{"n_layer": 11, "d_model": 64, "n_head": 2, "n_kv_head": 2, "head_dim": 32, "d_mlp": 128, "vocab_size": 2048, "activation": "swiglu", "norm": "rmsnorm", "norm_place": "pre", "norm_eps": 1e-05, "positions": "rope", "rope_base": 10000.0, "rope_fraction": 1.0, "qk_norm": true, "attn_scale": 0.186, "bias": "none", "tie_embeddings": false, "parallel_block": false, "extras": ["capped logits"], "init": "normal", "init_std_qkv": 0.0615, "init_std_o": 0.0763, "init_std_up": 0.088, "init_std_down": 0.088, "optimizer": "soap_variant", "lr": 0.009, "weight_decay": 0.0, "lr_head": 0.0156, "warmup_steps": 85, "schedule": "wsd", "decay_fraction": 1.0, "decay_shape": "linear", "final_lr_fraction": 0.1, "batch_tokens": 32768, "seq_len": 768, "doc_mask": true, "train_tokens": 138500000, "steps": 4227, "dataset": "wikipedia_en"}
Each number is 128 + 24 x the weight over the matrix's rms, rounded and kept within 0 to 255. Layers, rows and columns count from 0.

# layer 7 MLP down, 64x128, rms 0.0884, rows 0-24, columns 0-127
[[154 118 105 144 133 172 129 146 107 115  96 104 140 131 118 129  95 164 129 132 132 131 176 119 135 139 113 166  99 147 149 146 124  96 197 122 137  91 147 172 118 175 134 158  97  97 134 119 117 154 125 130 135 107 159 144 119 160 126  98 130 144  94 130 138 157 104 166 142 132 122 117 110 110 161 149 130 140 109 131 144 114 117 145 129 156 141 156 135 160 167 149 106 156 110 135  78 124 106 130 109 171 146  68  96 125 129 113 129 117 121 139 111 117 176  95 133 176 135 142 125 110 172 115 146  98  85 132]
 [ 98 114 158 107 161 127 130  87 103 114 109 114 158 117 100 136 142 133 113 109 120 143 130 106 186 121 133 114 157 110 143 107 135 132 123 127 109 144 152 131 135 169  85 160 111 148 162 136 186 104 146 149 151  99 142 133 101 118 129 110 127 169 150 142 134 139 161 106 157  77 164 150 144 141 129 151  98 133 150 163 130 134 114 130 129  95 100  96 136 150 145 120 118 136 123  96 143  80 169 117 117 152 166 159 137 147 147 134 110 141 128 139  96  93  82 141 179 130  98 127 157  85 104 127 104  96 168 132]
 [128 142 106 123 169 100 121 109 114 137 133 129 114 109  64 131 109 151 151 178 113 148 140 159 109 124 146 157 148 135  83 119 166 124 158 117 123 112 118 148 155 126 128  81 115 150 131  92 124 135 123 104 120 130 131  79  97 162 130 115 160 101  91 109  95 139 116 119 160 153 110 105 161 169 101 129 123 121 123 128 114 152 153 123 164 125  76 141 164 126 124 125 146 128  90 110 129 162 120 150 127 159 116 147 119 186 119 136 179 142 151 141 100 129 109 116 110 143 110 134 139 153 121 154 162 138 135 119]
 [164 156 173 103 144 130 137 122 156 122 110 138  90 121 121  96 150  87 133 154 142  80 120 142 174 153 130 180 153 112 139 181 108 105 123 109 148 159 122 121 126 109 154  99 115 127 162 113 153 138 106 103 137 122 112 143 115 130 142 144 138 111 116 135 141 128 148 137 114 192 126 129 105 139 108  82 149  63 114 120 156 151 105 164 143 114 159 118 121 159 128 121 160 121 114 141  80 160 118 114 112 126  99 134 128  99 134  97 116 147 119 107 132 119 150 161 115 137 135 153 122 133 122 158 151 111 160 103]
 [ 96  90  70 120 114 134 161  80  99 133 141 151 130 135 115 137 128 141 162 167 156 141 115  89 121 154 121 195 151 117 140 176 128 159 142 132 101 149  82 120 116 117 121  93  85 129 116 111 157 142 102 119 107 122 118 108 164  96 145 163 154 154  89 107 167 145 135 129 139 170 120 160 128 125 108 105 205 151 126 138 175 132 130 119 125 124 187 121  89 119 172 124  92 102 120 116 143  89 150 132 125 112 138 139  98 126 140 137 106 118 118 124 123 120 142 142 123 170 136 123 175 124 142 115  64 104 118 170]
 [156 106 118 147 148 146 123  72  97 135 132 143 127 138 135 133 167 150 104 156 109  94 112 120 147 152 180 200 125 143 130 140 160 127 143 132 118 106  99 142  92 109 168 181 123  97 115 139 166 137 127 133 144 123 121  93  85 118 126 115 133 113 132 136  96 142 146 116 140 149 102 138 102 143  96 144 129 141 103  81 108 163 153 127  92 102 124 178  97 127 123 112 146  99 100 101 125 108 105 109 115  98 128 152 107 102 107 125 147 165 113 127  93 112 151 135 115 113 128 121 132  77 111 113 115 136 163 125]
 [126 155 117 119 187 142 119 154 118 114 139 155 103 153 109 173 119 139 138  89 111 123 136 110 174 129 114 170 162 129 127 169 108 105 132 118 128 105 151 120 158 160  92 113 120 139 158 126  99 183 122 118 142 112 142 123 110 119 117 154 129 135 139 109 116 163 120 166 122 108 111 144 116 141 153 140 126 134  89 163  97 118  94 133 164 153 162 149  94 129 122  94 127 132 153  86 105 100  99 115  88  99 138 119  84 122 124 163 111  87 134 109 142 137 105  72  99 129 157 147 108  97 151 112 139 146 115 151]
 [160 175 162 140 171 143 141 129  93 130 105 149 110 121 137 106 157 137 141 132 145 135 130 135 142 119 141 127 140 107 125 142  81 171 145 127 102 139 136 144 107 160 153 152 114 200  88 151 129 103 127 167 148 130 159 118 135 124  86  89 136 140 175 122 147 142 146 176 142 127 118 146 117 206 100 132 141 145 126 128 127 172 128 143 134 179 163 108  95 163 148 123 108 145  94 149 140 135  89  52  95 155  87 116 170 116 132 136 180 138 109 172 159 108 128 168  94 131 112 168 133 166 140 122 107 135 111 141]
 [ 96 145 170 115 143 102 145 132 104 142 153 110 166 113 140 122 122  99 123 148 132 137 158 131 101 119 115 134 126  99 135 103 106 122  70 118 123 128 124 102 133  82 135 142 122 111 170 107 169 146 153 120 111 126 137 145 101 145 160 150 125 110 117 147 148  99 114 187 156 143 125 134 189 152 154 118 119 104 161 125 136 109 161 122 117  90 114 136 146 134 134  99 138  78 151 130 120 126 126 143 108 105 144 187 140 148 169 148 101 153 153 101 123 165 119  92 112 101 177 108 119 116 140 147 125 154 142 143]
 [ 86 167 117 103 125 120 126 122 100  93 133 104 152  99 138 151 159  95 140 138  77 131 154 128 126 112 141 123 129 124 129  98 116 127 137 155 104 182 115 122 145 106 145 107 118 146 126 114 125 122 110 143 109 137 149 133 157 119 130 148 134 158 102 166  97 137 127 138 121  90 137 107 139 117 154 133 128 135 153  78 115 118 143 117 141 155 154 144 143 149 122 106 122 141 129  86 108 122 137 126 123 104 146 117 114 141 124 135 164 117 124 183 112 106  98 130 128 151 115 135 122 153 157 133 158 173 122 124]
 [132 135 130 158 117 140 161 164 146 152 132  99 118 128 111 131 118 158 159 124 158 129 160 108 114 116 115 107 135 161 145 136 130 170 143 154 155 150 185 153 109 164 113 134 154 132 126 114 105 136 152 115 138 153 149 110  93 129 137 146 118 118  95 117 110  88 128 113 122 104  88 125 147 125 129  98 128 116 158 167 121 117  90 105 108 133 113 166 150 141 113 140 146 143 139 135 164 142 149 152 153 165 140 145 111 108 100 133 152 116 160 130 104 122 113 102 135 187 112 115  79 129 135 156 144 159  97 169]
 [135 121 119 139 103 145 122  85 185 133 135 120 119 124 144 131 140 102 139 149 107 139 116 114 143 122 147 117  99 130 144 135 110  92  79 124 111 120 141 151  98 164 137 139  87 143 155 126 143 107 135 136 109 120 152 131 109 147 152 101 146 179 112 119  90 106 136 112 130 132  95 159 127 120 124 141 163 112 151 131 123 157 133 176 151 109 120 116 150 155 129 111 108 144 116 167 136 151 190 136 153 102 174 143 133 151 123 170 102 113  94 156 107 118  95 153 174 135 140 144 141 118 150 170 134 188 127  89]
 [ 91 137 180 120  84  85 161 130 148  98 156 131 124 157  83 147 109 158 104 194 140 147 135 151 117 137 139 120 125 142 171 140 134  78 125 136 129 126 127 145 154 124 160 107  86 119 128 127 139 136 159  79  86 139 125 105 126 145 138 128 122 107 135  85 118 124 130  97 122 155  95  74 188 140  91 118 124 102 157 136 129 141 131 148 178 128 132 114 151 153 159 119 108 165 150 154 120 116 135 169 115 147 123 108 170 159 137 130 121 143 147 106 125 173 131 152  72 112 133 123 174 120 110 120 103 108 151 141]
 [ 83 114 154 145 171 127 173 119 101  95 145 115 144 122 120 105 119 132  94 169  72 130 140  87 118 125 143 108 106 159 116  97  95 152 124 140 151 129 127 123 139  82 152 183 122  98 115 138  92 135 134  89 138 147 122  92 145 116 120 136 137 122 100 132 144 151 131 103 123  97 132  77 118  80 147 102 168 105 145 166 137 169 103  95 161 170 143 146  87 107 135 134 151 142 125 111 127 138 142 137 137 185 108 102  93 121 129 156 108  93 187 167 139 181 116 170 139 137 135 154 155 128 139 123 127 121 117 127]
 [ 98 143 134  72 122 105  80 139 168 104  95 109 118 120 134 137 126 129 101 136 115  92  95  89  86 130 143  93 143 150 150  64 109 151 119 126 101 143 117 136 135 163 107 116 165 149 112 171 168 107 127 113  92  56  94 136 145 127 143 136 113 135 126 147  79 112 138 117 132  82 141 108 142 140 138 141 127 113 115 119 117  99 124 136 101  96 106 116  85 133 115 161 113 152 116 141 116  94 137 154 129 167 160 133  95 129 144 110  77 125 129 175  98 164  91 148 129 123 103 118 125  88 115 129 148 156 167 168]
 [104 125 124 161  92 122 125 121 112 135 110 178 155 116 136 137 103 156  80 134 156 130 127 145 112 127 165 145  81 143 112 114  72 134 104 138 108 126 114  94 122 173 150 129 140 115 148 130 111 135 127 143 148 146  99 173 141 102  89 122 139 106 163 135 111 134 106 132 147 118  95 166 102 153 141 120 113 155 163 119 101  94 152 109  75 137 131 125 114 128 128 114 128 130 144 123 186 139 139 112  95 104  96 124 107 131 153 101 177 153 162 129 127 151 126 140  90 129 114  44 116 187 146  93 128 111 159  88]
 [123  97  85 150 151 148 154 104 133 114 144  95 111  77 103 108  87  83 125  98 128  89 130  92 128 134 118 178  95  92 105 125 133 101  88 136 168 126 138 172 148 128 154  98 105 121 145 116 102  86  97 128 136 150 122 140 136 134 171 128 128 152 124 131  87 121 130 127 171 158 123 136 136 144 158  93 148  75 143  99 103 129 120 167 106 138 103 107 151 151 172 134 127 121 128 163 129 109 134 151 120 106 122 139 131 115  77 127 175  93 134 128 121 108 142 101  98 149 143 120 112 109 137 163 117 144 113 100]
 [165 146 167 125 112 102 119 152 150 121 157 106 160 110  92 119 137 111 135 136 117 166 134 130 173 103  93 150 154 137 132 149 133  94 117 132 168 117 128 123 142 144  93 117 139 113 134 128  76 133 133 112 138 130 125 137 117 109  98 163 154 112 111 133 157 116 104 158  96 132 101 128 120 133 147 120 130 151 158 130  72 138 166 102 167 133 151 199 127 176 134 130 136 149 113 102 127 128 129 113 111  86 131 136  85 137 126 163 150 154 116 120 100 130 138 112 148 121 134  82 140 148 118 153 139 143 115 150]
 [118 132 127 117 100 151 137 146 155 160 117 155 129 119 105 169  89 121 118 137 147 101 151 181 107 129 125 128 129 146  88 113 165 155 131 124 121 132 115 143 170 121 119  91 186 123  69 147 174 157 146  83  86 119 152 104 105  84 122 113 111 127 116 101 141 179 158  94 128 113 116 131 128  82 129 127 174 150 115 115  91 151 122 105 103 118 105 113 143 155 128 138 134 166 188 134 109  99 165  91 144 136 136 155  89 103 101 159 121 119 149 142  96 124 122 121 148 154 136 105 109 108 129 147 145 135 129 146]
 [177 148 125 158  85 122 143 103 148 104 133 117 141  94 117 162 161 124 124 137 166  91 138 137 122 144 149 153 133 152 116 154  82  83 146 154 109 133 147 166 124 126 175 140 119 125 118 125 179 122 146 146 138 147 126 111 122 147 134 103  63 187 121 148 144 102 117 151 132 159 165 105 141 142 144 161 116 132 134  91 121 133 136 144 123  94 112 133 146 144  78 139 113 108 128 146 120 134 149 103 113 133 147 119 155 119 139 169 152  82 127 139  71 131 127 116 158 142 106 101 122  99  87 118 146 127 121 130]
 [ 98 122 178 131 159 138 134 113 134 105 129 158 160 118 104 136 156 126 129 149  98 151 135 125  98 157 109 151  83  70  93 100 102 132 103 104 132 116  99 127 100  87 184  87  90 133 154 122 179 120 117 111 127 131 127 129 148 180 142 137 139 118 121  67 139 122 107 125 177 136 144 112 119 147 134 138 145 109 156 147 113 165 197 109 133 124 146 147 139 140 110 142 135 131  88 101 126 147 152 108  90 109  98 144 145 163  94 152  95 159 111 157 149 163 110 123 102 105 138 110 159 145 110 130 132 159 122 164]
 [111 125 134 163 138 130 112 175  99 136 128 105  99 110 122  65 100 112 137 122 131 170 119 107  87 105 123  98 135 164  78 145 105 150 134 133 162 126 150 114 148 147 138 154 142 152 115 141 101  85 137 154 122  86 122 121 172 155 108 115 132  99  58 146 180 156 146 150 122 101 155  76 130 118 109 129 133 140 138 103 105 100 113 152 118 144  68 126 126 146 175 125  58 117  80 168 125 142  77 134 143 129 138 108 170 106 156 143 129 130  80  80 141 164 123 134 140 114 133 140 105 129 147 101 107 131 119 120]
 [137 137 137  83 150 131 138 119 108 119 146 118 105  93 106  99 153 112 126 133 187 149  82 119 116 121 142 104 124  80 118 197 133 120 151 136  88 135  95 120 167  99 164  96  93 164 108 151 161 110 130  91 134 115 111 129 126 163  81 115 166 144 112 108 132 147 131 112 126 112 130 158 119 163 141 152 153  86 114 163 140 116 116 162 114 144  75 112 139 119 107 192 136 150 126 110 144 149 141 136 111  73 155 147 120  70  96 101 134 171 103 121 107 126 145 193 162 126 107 122 144 123 120 124 165 143 110 153]
 [104 132 152 117  79 178 143  51 129  77 124  99 137  84 126 146 143 112 122 105 140 111 113 102 101 102 142 143 129 132 142 152 126 143 128 154 140 137 157  95 146 166 114  94 132 142 177  89 140 120 109 115 119 104 136 201 110 142 179 143 136  77 138  87 147 142 140 102 138 128 111 191 121 186 111 140 100 117 113 112 114 130 130 100 130  94 110 105 133 114 113 123 147 136 127 105 139 152 126 109 131 176 112  96 102 152 137 144 111 123 137 169 131 133 174 141 138 144 134  91 143 110 114 171 142 145 109 138]
 [141 109 147 144 142  95 145 109 160 157  99 148 142 135  99  60 154 124 112 105  84 139 157 107 154 123  84 127 141 157 144 140 161 156 126 144 185 147 144 142 117 141 110 127 112 121 167 144 132 135 163 134 124 145 119  98 102 108 144 112 172 107 161 102  53 154 142  63  62  95 146 131  85 130 115 148 140 133 199 122 137 117 105 114 120 113 143 168 125 126 142  86 112 107  93 134 152 148  74 134 136 124 106 160 115 142 193 164 128 143 128 155 153 113 142 142 183 103 110 134 147 138 115 136 103 112 171 144]]